python train.py --num_hidden_layers=9 --hidden_size=192 --num_attention_heads=3 --num_key_value_heads=3 --head_dim=64 --intermediate_size=768 --vocab_size=2048 --hidden_act="squared_relu" --norm="rmsnorm" --norm_place="pre" --norm_eps=1e-05 --positions="rope" --rope_theta=10000.0 --rope_fraction=1.0 --qk_norm=true --attn_scale=0.164 --bias="none" --tie_word_embeddings=false --parallel_block=false --extras=["capped logits"] --init="uniform" --init_std_qkv=0.0172 --init_std_o=0.0172 --init_std_up=0.0172 --init_std_down=0.0 --optimizer="muon_variant" --learning_rate=0.0123 --lr_mult_o=4.0 --beta1=0.9 --lr_head=0.00425 --max_grad_norm=0.5 --warmup_steps=149 --schedule="wsd" --decay_fraction=0.357 --decay_shape="sqrt" --final_lr_fraction=0.0 --batch_tokens=32768 --max_seq_len=1024 --doc_mask=false --train_tokens=154900000 --max_steps=4728 --dataset="wikipedia_en"
Each number is 128 + 24 x the weight over the matrix's rms, rounded and kept within 0 to 255. Layers, rows and columns count from 0. Numbers have three digits each.

# q: layer 2 attention query, 192x192, rms 0.146, rows 26-90, columns 48-95
# k: layer 2 attention key, 192x192, rms 0.141, rows 26-89, columns 48-95
# v: layer 2 attention value, 192x192, rms 0.123, rows 0-63, columns 48-95
# o: layer 2 attention output (transposed), 192x192, rms 0.446, rows 0-63, columns 48-95
q26:119113144110147184153134171111112118167168106155149161078104105103066154195104159136104119133076137087100134088158128126152116152129121140131127
k26:152128163131152170095113133080105123157156132160138140118161160121056193137106109135074145096149157084104131086168160115156123142141113104072137
q27:095126083123168131126137143138116109170193079175128123143129116118136144188132143178106129094149132091178176174088165134127154125126156117197091
k27:181131139132129115154130091178136138132157160079110099148128140181102121121091154112179144143143082132111124163100133113147143127139123128125134
q28:096125088121132142101134129148120106163129089175120112129112159152152182140119098128097138140117102178114115134196161097109157140167115141107129
k28:155102146131160141117149146143133112154094115104164120088128145148115115120105144181094145143114140134147103149189137110113130163156147126129087
q29:128173134097130110111116150158131096124148167133099100117145119078099138134118128107093095096148148137120193134152077146136116134122146134110117
k29:103097145116148104111146156132097081111110120150100125129146163134120099109125087122170118147167101132118146126118084137174136129138118131124101
q30:108138105103128140144103098136174122139139121109120158106096142108119140149126148077120069117136097164128188132073119133148157143146169112146140
k30:184099165121126169083139083102083120171144174124150071107167135156123097123153136183111141128121102143085123128163132118183133129085125148107103
q31:131135124119132115140132124127117134137113143118149102090141117109107135168141120174125129085119150057110149110121187113096127130147081087160142
k31:127094137138117136193123149082144168123169151101082162105102133169119116114137190144136133116113102126142135147131139159105077127154068134153138
q32:106136106151135113125119126144126161149103150118138104108144110134125104148102160114134139104138127132126146118140138108122114122149093093151153
k32:149133123078148141141113107125116108120119112130140116104118123132124132152169124117113135108143107113134130110108152118177111117129117183142115
q33:139128165109129112133122136131092089143173141141120131137127141121118160141110106148168109139123104126118117100096139142116176135133168119153126
k33:131102120131115113099144141167147141099128123099108133149124104134139106139091121139114116144103098162109106130147129129098133125092140103103135
q34:150135131161117110122121121171126137133159151101113152159127135089147112114117105169127087107149137161111120097118131149119157131156123121151134
k34:111163108083103116089098115152130146131134163107131152103108117092123157093126140113119158144124121150108130089149092120135090149128130110122129
q35:150149142146111159148157117115125114141136150125146116124169136105127142171112148121133102126139143143111138144138128150115107160149148098133113
k35:125114115128134139118120155118150123162105160068123141161124100142128077133138142118125109147122124156146107123174146128139117113147126076119117
q36:129131082144137113117106059129139151089111143114116150135149084160148111158098168101140137138136135125095161146121131123136120119121125090122135
k36:101147124143128135144104100100129106155152135154133097128115148107103149129147109122125106110133121118137163075102114121155138133143147144131130
q37:107129107107097126112139164147107139145110086128170129132100153100139112110094116137113153130169133115136117155129114171129146111112142106118123
k37:142127146134111135085129101135109132086116133122109139125146132159138173138104141120131109142148143126166123120128122121125108119158099107132152
q38:149112135114107107111134132144109110117108092146143142093115138130119142126129111167112121136113110130089120132096159128145116115143121125112132
k38:131155128149143118118090125134139126121139098132141102103167147143126115150135127147091115112121101124128166109158117127093113159126122118146121
q39:129101101129116106119115092168127155122082131130117136134155126145103095116091190139126118140169122095096125143143158123102119133114104075114113
k39:100166124127119158127109185101128115138136126128138119154092116097137117099125101156076124136127127141136132102137162109141120118125155103140127
q40:142157158126086189119156156132130140138141128140117130157123141085113127117129106150137151155151151116124088127119131164140101128139147114100122
k40:159135117140123092122137155132111137125083132116125131147126116137150112173126142115123173143098126147111082155136152127117150165119121089105129
q41:139134148147118133104112146128142107100136178134127162123125101132100079109128119111112093127161164110132114156104131129120105122096153148111142
k41:119121146127111169158150133103124145137134103143147106178135144140118136080124128177143121145189150159165119072172148112144135120133125160129128
q42:118109136131168060126078135180154134119088142117087094159137112153104106096097141127067114155129133116137130126145119141109091098131129157100148
k42:147124126156117162145148119074123137150156131115099107133132157125158128119146120158142148144164117139159133135119148153121112085149086136139128
q43:135170113152087162180103138118155140175146149090163152131109123150121140118121135121117080147121107208199139132123110108087122121113095148149093
k43:118114107108120127106134126144104096122143141136141126118127124112108130125097143135143134157166126102153137114157124125133141149147135139123125
q44:138158135118127176145086117122123148106130091111163135152090180117142162101111118090170139125144155160150131147111100141083141102146164166150134
k44:117107101071145137173129119100163147125155183128139096170060142109136126162151087150124101091154157117140154127146107180127079165140121113077123
q45:160119194106124116163128125160130143116090105133158152135136111146150173129135168142168160138149111105125154126126136119175126124097081128138086
k45:109148139102113131130145110144104158087104140131107135119118076101118143146179123119136128147122103081086134172112140146136152107138139114160142
q46:117120123127148131134120120129151104193153093150165146155122137123116182125075123114119081148163114159168128113135109175109111121122136142118115
k46:122104137144165143111093120128113107161178150138132087147128139148104124125072137138102093123161148153133110139144123126133140144133129097139080
q47:127107182113112074100081195168125141161109104092101183119121089092109088131106121162160096141139158109100156181176092150090146194123140157142127
k47:151172144128143084120109154136114119125136130125108172158116136134134130146179150045186153124134073128138139230102132142129145129152155114173143
q48:130148180143111115073158185110115137120142114134127129137131141104137128157135151106117103139119133149122138158144142120098067141114129121152113
k48:162131158149134131129119154121155137135132108160139156081138055114163151094138139134123118103101176178156129149103119111129146123127172140121108
q49:160127130129140119157125090088124105149120141125116094145108139144154123127106117130146125092170093086113119086105139086164139117152138116114143
k49:171153184152144152153148149122130138116142161114145085170130122107145148135155159134126117095135188146107125174118134112165105108177142124100140
q50:158110170114149105155113186148156112185136117106113130118135122168127109181085151148116085165104132156160140124141106145125152104115119158144124
k50:111082066138089102100079145129076140105055147102116176148134096136137140142131135087157112146188077119131073079139175129123183170105091130143141
q51:128118124125165143136103143141166112131157129116197154180091149111169135104119098049110088136101062152134102190163130147107119188141179101100145
k51:082170133118134104150147122150135129125130190133118140100072126129081155123125135071148117145178093103098154148118143106128167173106107084115150
q52:107165095143130141141126146121107118144139149071130157138154125139148092094102127093085137171137104121108154136171149171178081104108134150182132
k52:165096105126120100102162119178087139112163145154111150095181132137113127097129124132111122101129144120123132127105160129089165153100148095137115
q53:157167144122141132142107113152121088108124109109215125130163123116111139127076112120108121112148130145122101144177191072122135157094120098122195
k53:183162084137159117155123156108122151123074121086138116131116130125092139124140137119136101116140116151136201085066205095110124068148181129170140
q54:129151125131120152093177135142104131136153166131165117138097126134150170122158087134178118147150108150145188157146188111144125175159104102126137
k54:113144120126116080078109126162127115134145145114115144079137129155109157145163121112126101103146088102160149168118153127159132129101178141117155
q55:095103087145095127166106118142110162176104098120103129110117133140129107150141106181123141113136103133132110130155140076167103092130153149119137
k55:150135140101195118130127096113181109123128140127094178091140088114106133098158125140124154134124133143126107092157128088133111081155123107108112
q56:105110089119116127106108154110115119162126109127104171079119134134125094139115091129195095128112139098126174143168099151120127151107138145129142
k56:102094116072153131112142133127104079109102112155119150109106146110129122140156095120098128074135105151127101129151129132151126127111181102123073
q57:145173141121123091100125157122110102153121168074136160137111127194111109110151130109126063149136110127114112123156130111137109129141122104165133
k57:099127143117120159117121095175126127135115137110113098131134152132134128125099166123127132120115116163135123143105101127117137151099155141133124
q58:140079162136091161139094126138113109142086125172134124123116107130082094083172113159126182136161161100099090084164166115102155129139140117116169
k58:092115088178110057057098150177115157143095154205124156139116159127113132099110105137147112160141119118139108051119128071149126118116112123093118
q59:139125114103131109158105109139124146143171153166105127147075131123128125120102169169133111117111139119112135089116118067097115108136104109141100
k59:124137148115135153107122131161118109124146108168138110122114091096111162122148144142144152121121119091136121148148166111128129169151183155141109
q60:109106113123131181089140125155172156129148147179173125120142158158142124134164136097113147131130161156100122115136141128131128113121170126076106
k60:069113096115115125097139147138137137158135131127121167123094133130105148144081129161119180154117124145173109100132115126151129142137150113091129
q61:121118071132113079130122095147117143130146161114154156088112090082093105092122129089122139155098115139123165101128134125136129127091140125157137
k61:093125146099121149130121135120123124149142173137084143106100150158170105155091108113140084161189149143104139157137184114139145136110130104103164
q62:141111086170117103112162121116140069144101132120096150090101144112170101200138114157102141097106131155168089126085150130165110155124085140131126
k62:157124103097092126167142152121079126145114070140144109149096101151160160127101092130125135146111137149157151153141133120143138123083133103117152
q63:148147095129125125133179108055117094143115181131165118142132132111097126148150099143135083100115132126113121090093099150112146137120119119113182
k63:131132145132133093130136138142108119095125110086094171145146178094135121200169164129123154129106102161085166142172127147142126119113131148095129
v0:141114170141133122146109130096142143115102194088124144120145150111096144143136135079160118118129107104146156103171120149132159137108129129127105
o0:118116102109114147132132112151131144100175104131112118122137098162115092139136090144105133139125119125102099138096118096107141122151120159095150
v1:122108132110125120140130119068132061101098142113104138104183146172126146114138138131144144141140138117133128164108169139100146111113145100145114
o1:153135117121160133141119073156154167142146159134151155130132104136111110114140134096139131139123113130125131118138126183111102150124136134087138
v2:094097146121134149176111152123130138158142099128143119126175098122086074150154116164129109119114103101122104149154131120143145112107142099129053
o2:145140108128130116099144086104134128098120137131105144122102078104138165121114133145146141138139144152155160147105105144150110123174147133168154
v3:112133143127133115116125118140169103163132119107138143099104087167096154115089092120088188112111165109128098138131118091150140151111109152113129
o3:118129130151126128115150119131115124112112123138113129130126147117113122147123118129115126138163126171154097139141131133124129071143144088117110
v4:121107096116137133117115122141115185127103136138148126091112158103103145122125123110151150153125117155149135099142153124102122100137108121156142
o4:140128113158123152146144139128132081126134120111124111165136114145109109136139122154128113114121136126125147122123102109132108123123137160131139
v5:137120114140188129146118131141125084132084144152115094150100096151152165102134149085093147159140154069156172133139127143093159140112075088136130
o5:118102112107133143126131113140131115126180131147174122126161180103088126117102139107138116102145095142138086154107108123142121154098133139117158
v6:107129136126101095134147112141096142126121115130149108139079173123123112114136115102158138154138153157200142133131118137133098119142157133140161
o6:157117123132144147124117146110134105148157122139081158120151137143141115110129161106097089112123116102099122124117134127137124122142142150147113
v7:133107126111123115126155148165122125115128105107118101130113127077114137114131132153128137118132112147121124129164110164108133143149124161088113
o7:075122149134116142115109145116131123152115090123133161121145118139113104112113143100141115121107118113162106153118127120154129142113128124166080
v8:133120175106140120130114155104154120099132149137120146111096157101111133098136116120141132129138158143152127143135126155128098145102172126112109
o8:131165106091130106125138119126102132092131112112120120106133129135158142162167124121100167107130121136139140166111175140134132142124118155150135
v9:133175139116092124131122131089149084156116105116162140162103137096158125109144144144133091156110139137150144120116116128132127069142122149155154
o9:146111102127109126135122175121098129119152114120117112085111160144131138113105129133108103097148120125141136129063121099105118131135140128142083
v10:178117138124105099128126154141108178115101128085140136129134134126151129099140136119075137174125147115136137128137101138128160108133139159111131
o10:099135089167131150160124156105150109114171127154167079108148144133114149127119150124123110104121122178116134110088120089092123114133126133158138
v11:128124108111119136165129138085131142106149154091116101135133093101125117135112123155139127181130088129127149168148081145097139093080109116135079
o11:127109143120141137159161088123158126137131132132110150133095140136110128130116136149157133141162139124119116117138119132130096131172132114150153
v12:145143089156137150152115114154169090149142131142105112147127130128106105137136153151119143108148172158178150105113110132118113146072160169140141
o12:111115094118101094105143117144135126111135116104138123125139114106139128143147127147113123122130143118074141112122128083159149113129120121126108
v13:116108131127133129119111121170102128105118121152133099109139137126153136132130139133121123112119100156125135115133165128113139117151176080174114
o13:145093123123114123134155126119121136143118148135106160176115141096105142147114129153124136187102151126071089131157117127137158180084088151089131
v14:124102149116113169107182165090134189073158114091156162131127121105127113111087140107069122155061071141110111147146116133130150139153131135117166
o14:102154108184140114141063132163118081171109136126138129111118165115109153146121159136142100124167135169095125144159122139134133132137125103193129
v15:155124130142170139130162133119093136174201162112072150147105139130122090131144144147140102095150114117130122133161129183107150129118156069127139
o15:116106147119113154116144120156148146088128135172135164099147104135160133108122134106146138140122157143146148136093103127152109161150151161106132
v16:141141153115133160167104100122100146090161085116121131130142123133143140106145136071129108157110139096123103131128125121110123087141134129131117
o16:128134124149131105127109144159160096147124147122171107146120135127111091143103108137121135104105113179095149102121124115137146133111102107136103
v17:159152114101125102103161106112110106118107137126131112118177103131142133167118104151139153144148131144129109140087120091104116102084104153140144
o17:113099128096149160103139157123122137166163108143120116122084090154090122102114143134121140109094120122142117124156118125122128118153139113126097
v18:144148135101096146109118139117143088170108132128131121106121108117119151155113139132110126143123111116120167120096118123131127136111103120195115
o18:143141155136116099133124149113097117134115133106143120145127141121094113118134132136131109122139105105110088130133159129137116137153126129099158
v19:124078103129139134160120078147131058143103094107137135102127144120140159127140116125156116158147131123133145142136136131117112143123100132144112
o19:123179104138105115102142137095136144112143136150133161099095119156111093132127162141113150073100171116127114096133146139139109156143148134109139
v20:103103154160128125162111131153121137118130161136086131145090093172115080148136151134145120156156115140092099129133111125103144108111123110125130
o20:141179118098143116102126103138164116135146138125137120136108141104121156146106121103120147085104132130131174112144123172151115159129144151152144
v21:115109119139105125166094124092135089150114160124102113135106150099162129081137133156115125141117122126085108137149101109123114182164137068092105
o21:127109152115107124072129122141137148071118109160142143134128130149149122135110128125145127157138166142154124127134165173097141142123142150118146
v22:178103130100100155127147085154134135164128126150128091108089103146093115134129121144109136118115134139137167142103118143150100135097164118145098
o22:109132113112131091129141149131130119091110124154105119112156142117167136125144116157149122127154122095129144116105131099119156128118121129147127
v23:144114118128131095107145152132106117118170094110194108122132098133134156120126113135128165183071104129165124134099157106105149138129125103113139
o23:112137114157129138133112151108118125145132125124122134137147133126102127114106156137121130119154144114130117089147124103140110119119136087121130
v24:103150114110104141145120086122112139122137135150151141145150120117139121124108143115155145127138120122113125096136109115110151121161151130165120
o24:132080122123152129124129134122118103113161131117136133096123170126123129128127112157158097146105125119112113121150143119109152136094113124095148
v25:122129157115120112116097144116143120140140132151115137135132155100139148126128147098151145117119134109157103108114105153113120126119165166135139
o25:129149116107143148145107114158117096133131138149129126120125127160134117117133102126090133109140118116137153112103155125146143111152143154133157
v26:128113103109133146119125105119146106121117106121123097168118174126133127127127116136149130159130143152096120108146115101101129122140125110150145
o26:113163142102171136130135123128086129122149148140127123123123120127131128128146141127146110114138118099150146121156123129129147148109150120121110
v27:136179131096131093087143132140151139132124173115153095111098139130158116101133116125135120164127133128140126125131147136149123110112100145149103
o27:160144100137110130138165144103122136139155117114102124123118110132126155155108135141101144121105157139110147129084135094141149126125165144152151
v28:092122126170100097122125103113107162135131150136111109138148138110141106126181112130124116122116145116096159118142148152151107121166175137116117
o28:125124102122135154157125158150138154146154118145124140097132143111153143108098121133123143109113118144159127120103115110088175137124123110167130
v29:181154120128121130174118146135098144133120125150106104111106108135143128158138141112109104110146131140123152122125107109106172132119148121170168
o29:089176153115155144106113124129132104103112128120154101102137115122096128146178144105114120122132133135143099124095139129169081147126118115084136
v30:103129123103144107130125141110127138090146110111124125128142140160121115135158129146163100112139137104152128094153104133175114155146153135151143
o30:155134142128104138160136140119142118109101123126116132111149117140135116150120123133151168156108085129083121160102131138105147093112131126137108
v31:099134114145085124107111144119153145099133131117126134118125104165129158104125118138106161139118137166145136121156108142142173120111129115137094
o31:112119140164126093101114132152144127118140143104096137181156163102120122142130116150124097147121111109127113157140105116126114129132180118140127
v32:124163109103117139118100144112110150083132132148124124160114122146139139096159111141157109142161109118098163149172161122127127110153109085100156
o32:111122147140132107130132131140119132131152121120112127115130095136100133135130098096119119130101118121141132129116117146125137133122125146146102
v33:094111164138121141158141157141146157144135152143127118113125111169089122151128135141143154152129126090125150094121144127152117116100148157157086
o33:148163105086146099133119143147124141116150110128189096150148101105143132099089127093110073108092155119098136129116134120094125122161152118150141
v34:120075088144110117092144104131124142141085159148115139120126104114095107156131122117138136137115101164108081119106121143117143166119122128097103
o34:107133121142105143147114127146149101111138101113167133146123152124111123115162102108108111148090146163135107103143129139129126101120113115106134
v35:171129131087103143115113106084116152153166141118118112120147106097118135112099145117138164137118102134078101102130119101058142110120130157146131
o35:072111134144137145147125168149095128155121140113150196129054131114134124153111133140097088123147147134148158151131136177173152129125111126156125
v36:134139111100124129164107117108101132113118110147114141150127111177106089151090144162112136123175119119151127104115136116120140122100073127115118
o36:088110170140154103099137092123146092154121139121096104144168134125106126112129105119143144141126139130129113121171117146145111142135149141124154
v37:102112087182131148102105137140112151160130161160088149122141062204103125152179113113147123107114111118086142094116137140172119126151115124131113
o37:145121114111121111159130141161131151120120104132137129123126129074141117122138146131137155095137146165157106122103106108085179120141148151098132
v38:139106138150127162159118145122125113091122125101106139169120137144138123114109155136072154150148106095132088137108147159165170091126159146109130
o38:110160125129143120154144134120118137166145145120137127130129149182084116104122126081146103134120127146113141125153092115129067119133109108158117
v39:102151151092109153115108156146133150145117127115119154139147164095108142143118138115135111100141126135128127135112119119162135164171145099139095
o39:111115094156128138143137141136130166118117157128110146139099140138174129094134134109144144125125133114141097132133138124136113121127135116152167
v40:141149107136129140132130129127128118126137117120118126117150159155090153172115128144099109099133109094140129130151130100166111120129106112119123
o40:067147178108123094095122136145162101153102133154138086147144118146153120121129120110171139115115128135119115128142128142074139112097113112104126
v41:148132177063136174120122146174140116114133174127121144157088155082133122108127110145154134146154155148156135100126113136145107152141120135110117
o41:118122089157140131122147120125138154107135120131102144122113121142137135096104103121086117115119083121142111146106134129143130118119161146148109
v42:144155168108141098148106173150112137116111165138145135163082104140121115148136157148120133155115140153144151162113130106121136099159154136120137
o42:142157100143117125081143079123170141136112093097116097129133128121157105096134116134140126142144107102158128113148104151140101121119139115154103
v43:165123141152135105134092140117126105148134115094178136150176103128112140194138126126135136096144105152128137163089184143116134139116133098157112
o43:114122149136111117115141114091150143114131111139161133145153130145134132085143131110089147171133091094112138109146124118133124109124120145109152
v44:133167161142143088096157098145108107140084108132158087154148140131124117118122116134110140119134156124084109126155130102140123115123121143124134
o44:138090097133125154158127136090142151151142158134122150121128123162120145143175127187144124151100125119155154095116133129111116115113152117133124
v45:132068128136119110124129149119122148107142112139162167108103131116126127142088159147111129109163132127134168108130113121107123143129134075100130
o45:113142129127134166121103138149135138109094135124107145139118156142118114103155101091113130120136145140151108177097142155132132106172147165146120
v46:130142144159096118144144106127132104123121097104143090130123134155112121127130114098142167158149114107100156120145093107198140135111106147148148
o46:111100111136137115157122118147161125133124121130105106163176108133135143109126122173127092129112154129141131151111129160058134110129132110095128
v47:128085138103174130117136102136147101138160099136169112122172120121183141126119111158087124139079147056114091140152148140134161144096077119136100
o47:108136111115096133126107133135094100131148135142118144140145149147107117104130137140138166140146090164143097125106143112122112101131138151111138
v48:142116163111117068123144124125168084128110085103127111110120147134152128118146158185050170139136125177168152129121126123087098175108168148117179
o48:118148106094163136120105149103086160141125151107126133170127108125120135104138104071144148121174138133131146136107140117148150085140132076156083
v49:111154093139154112123126093147131099144136143158110100153139107116085149115125101144162095107111148118161118114112182143128111178131097142144191
o49:163116158111121169138146160092130148100114124132122168119109142162188107139142136103111164145134143117104123172130111117121156127120141128135092
v50:119078152122136113115117092140114148101130133125140117188160106123109097102114162158143084121112119111070109119157161120102146123135144098125127
o50:137145130123120118135138152112135108113157136149141132082142125111129117130135125114114161137109114116143163135079108179136145124104140132145129
v51:115135141153139097095148148114138089131124112121165140132093112157161094093162096128160135144101142126123108165129135126130160108155153126107155
o51:142133092145110167147135071154133156084148142134090114137140178111142153162120108133141142140160104165164132119126131140153132124100170127114079
v52:147133108110128110113128163133111103117118096103146111132104138111122125148112107118136124137136162096157090089147126093161141140119125127132101
o52:137158140148131149147140125105140121140152114118170113150121111125115108115130123135076108158117148150125145135123144129098092108135125125146120
v53:155115153121132123108094153134153114134106118096134099139113115117147127087067108141133127144128134122132155116160122110068135140083153143136156
o53:133133117143103135128165157111078119102131109173135126103142155109093103173174132133109120118151131106139145114106134118148108117163139086153098
v54:160142154076118115144134122172110163139190172169113120097115103141095113131107137155125092133110084124107149113133068100137106129138156147142113
o54:116145131134176100113113150079146056105121107108127110095112125097129139146110108145122153140143173168124120149116160133073150131099119122118110
v55:105122097137181114123141120122091127124111117121123130150159135120127115119128093097125103123119135132150117079126151082115131118150099135156161
o55:156114179123106171147127123137125138139148156139127123105145094148128142153137163121108125127159141094087146136127114188118141114151136134127127
v56:090132146131158147149146138082137135165147069108140167144155103121144153117130139116184108084114138115167151125153142154122116171146136124154108
o56:169132087140128135146149146127132102105096171142157113105097135123128166136114149113100114107156155153093165131099132118138145110148127147114110
v57:153128110118122132178160167189164146124118100137103114149123102130108142163177099107157088114087124107095129133103187123096114124116131116156150
o57:130152183120114169103139117123105151149140171156149093111115147104137129137078158132118126150155122093124113109134095150135129161149131146131133
v58:130124146134180135122157119152145115145109141152106113131143164162157130134108172142117134097151134113119129136140138146111162105068105123113160
o58:129104152115093123138120097138120171109112132153115127147132134152078140138159113135138155110119118105133118147136102140136115137153132136123109
v59:096111134185137138118149159117107144084126130098099147134117085089139148157132141134132125141124109143111131114088154106141121152118148149134112
o59:130128096082142091110124125152118109173149137154129122126112141157115135117134144124117144132123120089117154151133103145140119094143110133156131
v60:167164120085149149115160167112184121098124139141130125107131135132102158126136158091114120151119144102132163149132115112171140151146108125139138
o60:111107096131115108111105064143110108156114132139116122134120127109140144143136110162170143128139101139139126137120144143116130108096117158134129
v61:135110099175139152134149143107124078106127123129115136120111132140138117158106147126136120157108159143110098088128101118094143126170103126129087
o61:115147126134131127109102117137130115163132135126148131149148137113149165158160113126132135126164140093135160138152132118171099126088128134172148
v62:162118065126110124161112145132118127115142117085128129101132142157126134160146125132096168087132138157150132087140155130108187112094125136123129
o62:105114165122130091113121097123141127124132118089141091146138104116119100123123151156138109171168122120121136147144091144154091123124132170140132
v63:183114082098121120078157107114133146155089138101162150108115137175110140124112103119159110098088105144141155157123132118095108128129111108151154
o63:097135150141122172168129124114114126134117129139106110129128111100138116134164132131128096139133177106111112116083112121151145135134165150061113
q64:142142114124138136140125112147138140087112108157112142133103142170173093129125126127132107126189135117093119153110146114130145128147099127140112
k64:130075137092140121097132179106068099111163150095105082119145158119174143195154157154145138100078167145146120134111082100136164132137139166117093
q65:127119146145148139143121105151134139083089149162076129126161151137115150169137136133117128118152121134148127107121119133131129152132149138115124
k65:111126103150097141145074129155098097174129112120133132119155089114105150109104135137148162101108152116077148139092121121158132180062123131124183
q66:157141106146159137135105124168105146104113115099116121129120146114134158116132154110140161135107170131093102099131138107111110125155117113124163
k66:130138098125094150135134121162113159136118094150109076099162132140096081083108081144074144136134076187175150155076160118097121148119163094091106
q67:125140138128139120133128124137121122123108148154109077137140114163087122126120137130091101113121101148130135094124141111144154122146142122116131
k67:110123146087116180116154125119124122127165130157090107125116157108124099137169137133103141090123136152113148163112097103176138127117157128125124
q68:161119171148108136096120161143113137134134108117155123167130121105102098105083123151139095154143102098161116156111143127098117084127112123118149
k68:095135136152129103133171104111128148108117108152124141082168148095119095104115087148167109113152114101132114120079117114079124134130116146164147
q69:123157106113126124141138151150104119124124114075123116131112121111165127119144139129125130097149132146170112110113110127097124149088114167129138
k69:136136161120159120165118123134168143102112170136115136094135131132151110142096152112143117125134114109186123122125129092148124162138104126143142
q70:144123132132146113139159122151093139151108133095121059121126142145141129129128141092128178124125132122139123150093159135063141109106141138113116
k70:109119127096110150136139148135131178161142122129120067104083127163104100072073147105127127167130152137168133184126133119130130145118174139137118
q71:111152092097115145077076140130120163153152092125103122137110197121136184117145097127117138115151114135125118137174143152141107133111144116126147
k71:111137135130175154132169102074101158142097114120127096174177100131129143134093142100115162123111135134125121134110119112148153147154181102115103
q72:160088119101109110164110110135102145090112131120120133195118136128145118124131136156139187124127105120115157103129145130135133175171127118143149
k72:093092106173101100134112155130158146097103104141166132147132088149130128125107174119146088158169142131157158119137140161143113141123131145101148
q73:119120142121128125103084159164129169120150169113124166134141132135118129150107144123148129127158126135148093120163148150112122146106130118142140
k73:178166160128112108110151107100145136116146115095133136104143134102161119147093147141133154154125121080116109120113113060097147135146093148128092
q74:152119105110161102096163178088121142136127102143131155167114107140117132176131142102120132122150130091158140134115113112168119150112110123096132
k74:173092137134103091171096102173117118087111147128139107078103119115148131156125119124197120103107103104129162128184180115146099114095131124119111
q75:128146108142168142113163153122122124106123147177133138147177143101097086150087167133124110112103141130121143149155139153118153150164125125145097
k75:136184130123117179121130132138081161105154107117146130099124132104107107135121092085083111086124090139152113157109129103117153119122133097131080
q76:118171088117125117131156117119116119146136141112176147110121102128110137084141146149143138073137142160106145139138147133085128085132127163105161
k76:157117105109152162142114108110096142131152087132078161114145125169117156148149149108136155154080127092126135118116114123127109122125137079120133
q77:099125132107096128134105116132116106111134150156159126119140119149113137135143160096148122104128111154146093113141132094132103144108132172106134
k77:148144155117131140114150147083165170101092119116139140136157161121125098139137149128163094122141101096109165127146106136120144104142118076133141
q78:130107134091172152143112128104155110134181161154095138154129135107114148125154147102096175119123195105155143105111128116115142170106137126138134
k78:100123143141181163154117095117149117128170171116138094131113146109137112116163136139106131108149162148119145163181137090173141137127140131137125
q79:150122122155135117111118092103132111115172151129110125135111114090163166150137122127160137122136149152083156131110115095122124135156125133156111
k79:117093077150121119142165120122136118146145155112141067133117158124117126141116152122150127159113137147135134116147099154137159112131169142134139
q80:113120162186095086105153103102160146124114116108169127136134088176138129135125133105106143123119133086180110136091103129076134144169067151169114
k80:104100123171132100139103153149170139118088154118118090119107141119116115132122157093177142126118119113126118103170123115097128105121133118159099
q81:112097130106134112103129120128159153123124192089171136127143162163177080122156146108141132144145085121136078102071100144160115130144093111126095
k81:174129186106115133072136123161134120137140122145148113122130104143101119104151117107145120112098108130080071097156080133129092107133184138138096
q82:158132100158103122133169133110076110085114132095127177099150134111136153123130109165149109137157101105111117128139121149162153121116115103117159
k82:145157179138093112182143171113123172115110128151128119148170161115108125175094143178149106130098117078185121091152156102112122157146093098157139
q83:124083142102154145119107095122171121135140137154140111109121107163152102170139121154147191122144154143056113095133117093118130118108156114071101
k83:121125113128126088114139134142121157116122142117142163131136163097131136164117128126167087123132097086148121139131107103160115140139118101140123
q84:159140118113151122168080134102150143116140143105136099144142144147147143151128115120096126094180079149115194156173141093125120107150105160124117
k84:163168095135124147086188143113114152138139128089100116130109126081146095157128109153128120095132099114173126096149137164113144111121134093156121
q85:129117123124105138086091137102117094131161124159127130120131085130087161162108131132150078100156120169119122100154142102174131175146171143119145
k85:106169125167120134135129090121103144116129159094119056074151133136131121130141120122125102124132123100082097120130083105155158142140142066111160
q86:139093109119183150102117092132092130135157127144077119100106071161130101140128140101101159126144134146116113174114103114149157113088160169171126
k86:147152122129095125133123146120084127121127199118041143138123124148093132163101162164121168147143110117116118144126140163111153147093128112088139
q87:133162158144093130153210102170110159113137150158134143108112113141112151134151109131155097132139110124170142077129110130157154149154100161116125
k87:155110079141147116145125151134158087108135124181141142103085097117069162135156124127121151113151112106105155122134122133170097042123183161130088
q88:118118147166155082082143129149098137105129134077102094115126091130120125132170188128140117128135144097139138090149168125120108101133054107178105
k88:134092161089141171140175134096077131134089149121114155109142138136108116080131128106150162152156110161078171119121140153141136134157155133129117
q89:038154106131157090103103109151131088180164152167120084103117164077089137167125125114171087154121066146105179149129087156174102136101098177118136
k89:105094158079162133137135100157112136090124189120108148185113141098109154118121110096150147111144147173105158179134127146157124129122125106118135
q90:122117092135103143092133128153113157110160113106139127170144114185125111117072101134109128111146136142164159138129073141119115110132138128107116